python train.py --n_layer=13 --head_dim=64 --d_mlp=3840 --rope_fraction=1.0 --init_std_up=0.0185 --beta2=0.98 --grad_clip=2.0 --warmup_steps=254
Each number is 128 + 32 x the weight over the matrix's rms, rounded and kept within 0 to 255. Layers, rows and columns count from 0. Numbers have three digits each.

# up: layer 6 MLP up, 3840x640, rms 0.0164, rows 2298-2367, columns 280-319
# down: layer 6 MLP down (transposed), 3840x640, rms 0.00804, rows 2298-2367, columns 280-319
up2298:066133089145107122134154139125165206139156140123165104141222153155131118096148103143161161127160132139083094095140165161
down2298:097140080164203103174105117186103130079144140092124153167121130145176127125103126172139212149138084150112151107086141128
up2299:055112155094128148122183193153135101154133114111108115195171084112106092106101098099130116138128093127104148169141099165
down2299:196097153140137053108125116155177114159171144078124098155142171103069092140155145051070110095167134163200101138127111093
up2300:161114136163075115083124123125123147165122113137118163108126074127112133131088130151104104081143128052120111162132126149
down2300:110130115106098127160132118109091140102130088142148177122105120135149057171089133187105152107103153138155107091135135129
up2301:156160068152215142117141124113114169144138141127089182073125149152105130166186096081133142167209074114104164110125127098
down2301:087118131150094099158077125135112134116078170125107127107193102129133175142105125151114163164153131113104095113174186136
up2302:078163114154100112090193148140182077122108119169152152158103179121123133170126101098096129102130120101146077100140081155
down2302:123152156110134099152153141100108173193142082095140141104163171124127122155044188116096169127109163187163137153147106090
up2303:063113118108152120145146089111179103164102118128098147113078185123141104118117098191163140091112055090143124195095122153
down2303:127102112191150131123092142166196131181163063125088107161128093166047153126071139178108096121148128162079149144099071177
up2304:116136128144114157081126153100121148130144138114077101100096093088120096121082137123136128116109087124082112157147163101
down2304:146183145164135092166125113124087103135126184115119162145087115133121148173114145154129180175113144114146164097121113200
up2305:108077115112112143125107145123127120091110106148095128089125139139137115145131157158065133110136112137160099100183167152
down2305:161158139166126117123067169123124109125146127114116090117116111148094139113116084162184118137162120157133144109118191096
up2306:107116117150105116122101117095112180125106095150106168163043110077038093176125123156106119170101098166140071119101126124
down2306:084143130155112213134127107155156104105130114119161145100159179131135142046131072100122195172157114158151161109159120144
up2307:141112126129149158194116093170157094162089064050121078156146169152154156127141183089103112106115163069151121103163167094
down2307:121076117140147116138172157130119156103098161161174119151136069130114165130119156133146169196160130176126129175149155119
up2308:122156118060070137122090174171046134152141145135102142082101117100109130148084095169097138118161145139186100103100089139
down2308:153134166122101133100157112095134116149110136191093093156088127076144179150135131122075137173135168159106147115087127150
up2309:141114068085145151147162134129122158114158150164058126138090158153109146115064102111117066136119084138107146139164144081
down2309:099149157071110062151143186121087106104102107108148123116172145142111046132123126158183116107078163172164077122132135110
up2310:194152185131137170091130171203125134110119114168184111148137071109127146165169141139117126130162193119170098091143180125
down2310:106094171120119141065112160148135167127121066121155102117174096144093122182186150163121117165197126083100137182175092057
up2311:101111101139100119129118168155114087123120134120075116101122144085143140104048145101055121115100165119091106114128125105
down2311:148163173128150098095081058104081108141119145156174096126117122095088117080167143134135202127090115092087125171158156186
up2312:113099128147183144115125114127107165078108099117124163082100121191143101110120155160132113109142130082088191110156108158
down2312:123177097143083103131108145055094092132097122092170161088113091110101104126134126138155095115141123185123168124073116091
up2313:105153148128100083157173140082152115196107145105108085142168140136148092140125114111122104103113163119128101130159109127
down2313:112137111120105061117147093129128151153125062157121126124116044188183140157179149089169157129117068155139127122162106129
up2314:217145103100102164141111106109149122169116105123114122170095131069061137129145128121106130104043104108149104097119157163
down2314:158123156107067073141125163110190102150076124053130163134124134139154132130094105064106106107112052128171104137183155158
up2315:139188085175157081131133135095085084108141121117106077108073100132147146126132070152165153196073142091132128174126166119
down2315:138082134158072170184092093114146165084109124093145127199147099166084147076156144074129145104135104163127183105160160142
up2316:166142146079156089123143159114092090089160127142093122145173157142156126104147159129155149163098106160100090155170094169
down2316:144161131142119125116121136123134080132121109121112107128122064167111102143144088156181131125138147106109118129128145110
up2317:129156154152166135155104130087104164169129112109165200121068120139090116158079132138122148116116123093130104118190144100
down2317:125109121146103134067149077134130099153084085108173102142131152128090113143076160143130062138123127075145119125114125094
up2318:137139083143074059122107102123103130130073148178134112161085087123156133155155163124126170204138143137117090153153167174
down2318:217130135192155192140150136173160126127174126130095085147162167113097156128109138132124146141182169115082150194128123129
up2319:101147111132076137111155149127097142126164133131131158165135098107141160210102089176105117137147116136144103173088178103
down2319:077078141138114149110073141118138125156096143131074090113138197123149135167102126170098103159150104128167133060104122102
up2320:077131136127142102156148130179183143161096133088128136136155176056060108121129118135095147059155137134064139149148100122
down2320:121108185177189154113081110106086207109129135094093101156138153084105118146132194110127104120120116139166139118143158120
up2321:148171176156082110100146149107131135135099152090136151165099117112178130109146123180120109089094165069091130110126134143
down2321:088116094069149098136067086182143121136147091160133102093094126122093112144138114138133115167101176096139074159139116151
up2322:156078184131126101130084129162109137151132131067140168160139094159132166132118127092116136137167176092115077083204149205
down2322:136130182179108082095111085109181128085136130086141169165109105108099118126206117078121127101148126103100156228091126156
up2323:094141105110142196111105159147128127110169156097156140184159095125140132158147086066085146109132108156132141189045153109
down2323:110117147122105152127132159136122128144153114065106123068161141097167094155080103061136135164204081131086085111143029133
up2324:142116163146118110150098158146082098154134154135089113108109170110150169150133152104132163138194126111167126095116081130
down2324:121152133157098149107170154155151190154089140125138142128119128153062113199078101162085138102093170151164136114108065161
up2325:171182114183128129045108070134150118127084163118183148153070085096118142144126119128102075125098076171153113099126162125
down2325:102130113075133111102190154137154130096135113159131138104129158159109082138142073118117108174131140182167084119140139073
up2326:118179162088148057106102113103173120124143136099144123084139145149095142086129094114101157136106126135081126147100113137
down2326:075125157121098189126075123191052076100145092068171100107091130142072173134173160098135118192142125108117127150154155092
up2327:157131112150079152118096109191087115133104150163132140100113148122106162173134181152114155170115100166147064147127156124
down2327:096126131021143083118173174134150095217130104153153141182125146145141073164179154125134178097117130156145150116106105153
up2328:152085141173157112101199175104168137114106155127124146158154092175119160135164104153095096165145223121078144114170120109
down2328:167108142118111116136130105173097229123137079077104085149168108100115127101122171120125119192147200081080114156120155168
up2329:124137103138142110136094139173141144082087118102191206141145060119105090138140126126061148084153122167087130113112130083
down2329:112136183115158158151112153138162163164090142138147057112166133135130131157123156072124095106153150151130093124113132128
up2330:209195184172160213115088149075102136133173202174196191044184127157193159149143151105095113142107164107144140151205066086
down2330:175118112104152113148141104157125108150092070132110131140079127100235129146091129108131159135132134182149155138136139080
up2331:137153129152134114079134129133112147111115137135154091111117104112150096162145105161131125132113153114149098152077168124
down2331:108075083063075087138122131147162077131183128118154188097151121167112255143099158102112140102146127136104143081104136127
up2332:126118120136129175120173124118116053102111111127154142122050115124080167090219180075135131066156133112211125109127102122
down2332:084121126099117144146141104149146058176104089133080138120128144148118129132131088166083167095186124109095123204144128129
up2333:153119070047111102168119131131127164104158145185127080118068162149150117203117132162182138114168108154172170179099110050
down2333:112105166130196124157170160147125151154110149130187117099162124148098113154113192153175098094177187132102182051119122027
up2334:104118134155154140072080173173198100114118115154099057125080122147093167119118155171128129100103137109106098182138158138
down2334:146119110148094174104112093179109176149115099094097109172143033164047115096141146170135105091150115084154146112197170106
up2335:094148091157162159187113085150117139069091066148118125155157183121179181100062083121102080107114112182110116191109125101
down2335:183092114148141090123098100141131131136183113122146146149125114115134140149109054197118127150137152106113109173126063180
up2336:148115102123160162135105091127140060163132071155130147085161108147109086180034101104167161109117126083140152178120130136
down2336:174121122146163089139131057084149123187119147086182092154088093149090112131114150170083113129121197112123133140150095111
up2337:120067157115127075194128110185104146136134133131121126140093146112111173141096126118130120168230143135106178180172190090
down2337:146122154093133150142101122175130105155143199148119113132101118103135112100126099165187211180053176099113176123132065086
up2338:163128128146156099081122149156133167074138127152120132154140101032091101187187045138127114127130174060127054171129082162
down2338:172120151116127111147135109133126108106160178112110097144122085118162147104174178103061130149121103151095113147151155097
up2339:109132137167153173141129142142152145080118168136177131156107152103156144117071110161132127118086086070169090158106103117
down2339:157133151119112143103078083165176146156126149113186138149109139062091104130139141135170115133104132122094154166048151112
up2340:127152108134156163147167132103118123072178140116118094137142156139201133054150178145103069122096146171181047163100107146
down2340:105156152143118101129096081094098160112072132164142132119142155187128148100136129215177068094108178138116092094136112077
up2341:137102143047134172104122134117157144173182136152111098121140090114118125133115091148172066173134126138146124177127136100
down2341:150116141084136096077150120098175136087035168146166103163210133117180129134064127141135176137140135123142131039192087239
up2342:112149100100143036117116093113097089134100122133176139128112150171131150167107182148109083169109167155105114129091120075
down2342:129137150153077092096124122129137167111075144106093147185095157164100136094107136141142116146156120102118128095123088128
up2343:162144135147147144209087089162057140117129116140110126118178083061085146100164122180162169117180148116113119135075129194
down2343:138127105185062098084159137114169070101081145132059112102103097149152122111142102134080108082103131131140118107160088136
up2344:176095121163069130081087161110111086081111130169173141155115098150136145148141106159170108151116185139183146137149172140
down2344:164179175129151144144107158114108148140186187108129155103076147140114135136146154201102204161158171141088152093074116174
up2345:143129114106106149103091128140195090176158149171110107091115105142182158157091063187121107161117102131169124115083079126
down2345:082106170148091135126159055164151194076144097143139097149146055112177090177156119129170167092141226090156101141120135103
up2346:124076175093139167118103098169104149089160108102178078146113150079123101129107134119118116145114105132085149071082106144
down2346:150114063143112113137122160154061171120135164097102121138130080145115100170127167186131182171106163126109145201112153120
up2347:115089141111146133122127118093154128090178143132079100114086194101089126112184106199127128126134149152156072187151141134
down2347:103093106157133094149157161104150134118109129161096113105112110113115132164159060124159171116162146178143117131128179213
up2348:092123131191182091107164124150119131090116127085141114150083158082089177104078175147136120071126160130098081116091130134
down2348:150144130130071137145101095154140169151102137105122118119093044173091177124145207201171105201182181098122178121132151113
up2349:110140163199106101134145167156102148137155149085098164142151089127176139124239142082140130125042146107044102157142144126
down2349:101153053180122136109121163062112096167146072116105184184126107154098141156163101125139156169145086059137144158148118119
up2350:090118101105113138146128138110136124171083089127128073035078166095170156129201133150147113087194071133171082077090153053
down2350:081115080154117105164158162100196140132147156212129112137065147112137067111096061139207153126116144102138111176157156152
up2351:108109048165143105094156159137142104181150138065164158156132078130195088119101114163075098141095112108084103156106144135
down2351:109105139088129082164139164140090118130127074134164140073117162163134148149140117146138157152137175101138065126147177135
up2352:148150144136126158130137157125097127118156082107126110135152098118091136064143172173172124100165147123126122128162093125
down2352:158105126152068183171072145115171146084032123097130089098105105122120122116116139114125133211149132153124226150170156134
up2353:105140127114145114161152116130136107109152186172154170123103082163093129154127170147167178184079140074135136137120158149
down2353:109131096149062077092095141135100116135129102156173128135112153116148099106098108143097153133116190100141133108137108130
up2354:153119109060134110119084137101124104103090125150126105148149133124059119095122137140105153148119120076178125124104143147
down2354:137120139060119091123161131156109135202125138123108138113158134151123126166125188079134152179163083125171081142116119120
up2355:123163105117124117113126154099145126088108160108153139136111124151172129150133087103089130158162170075164135119101109176
down2355:112106178159126171109146131119099147115096118123111120071130090136113116082130112151136103146117168129127146099130167123
up2356:175084124084135140100108085124141137095158106194142177146131152173046093124155076101111208073090099147162135101074108150
down2356:157040149065104169152100100162187104126158143147137119155148110071124136140092125107135093156140140109143143157113128149
up2357:141165141086095106108138099151096147197138063134106091106120104110113129092064081127147136071120126155151135134124085184
down2357:165163139107170145117145141179188134124122122098075106102109136125126123155163163152125194140185123113163100096097103112
up2358:059097127094148116152100144132107133158151065093144174086064079134116160129107087088099173103107116143102115128176134114
down2358:085133130102133134119085163145119109201068156109059101131126129107159162208124118094177195127112179188086060136104094124
up2359:149126078159119126129132111119133139167156185149137129104122160116141107133115170167118111176113205117145222159107099136
down2359:147108174094110086180121120173131094128153185145114135143157164084141131087115125081077114135107051166113160169130105123
up2360:093117130127092116126126133132070158176169117128128114111136202176085148123146156176137093123146147127103087078089061166
down2360:123127134144145150155158159111089071170095118055088097111111090011154162105085131114170113133093139110171088083148047136
up2361:082143111106112127188145103131152130120156176112144089161137140132117210100121120194114134096077142118075147135130101170
down2361:081101097085174031110046052113100104119129119145132095141106153166114104154147117181169165106142103033145157199081108176
up2362:066060146124141133098165112146135193135117172161107160104057096130055176097118041156143111130161130097167128179113096148
down2362:156129134107139116093162126138111132106166122143114068121155180113205174094169132120106164157103106151140152101129132124
up2363:167148167077077091088096132098128153123185168104140155103157156113096055117161169118071143101106130216191123110109098163
down2363:126145094104071109099084105163109117108097115163114106084189124120081142079165082114182102129156075158140182154120103067
up2364:114144130114122065120121146117115086141113106113127149129118142125156196141149129058136162143153141121080099111116109092
down2364:069098120122105135151135132099109109179146055101105159104092223162117103192153085154123142147120124080153139134110181169
up2365:174135151168170170128141136110153125083137130155206072138059099116098112111130112039104142084132160102117076093196130102
down2365:115154155024144102075133149114122109130132094116160132132096095101150124152127075121150110163125129097101100138129118123
up2366:109124134123122107101127115167130147128142135147121081090130125121092121130110110129090130123157101121129158170146148148
down2366:160153146105135149138118131184148138123112140085119135134127110100142160207146145157103084111154111116114159166095096139
up2367:138083112076142099130072114083136141152124119148156119121143132137163100146117088134127161150105153074147112086090054162
down2367:108137169099097140112125071109131126123167112159136141118194145098111098082139110145156104129086148155117142131118107084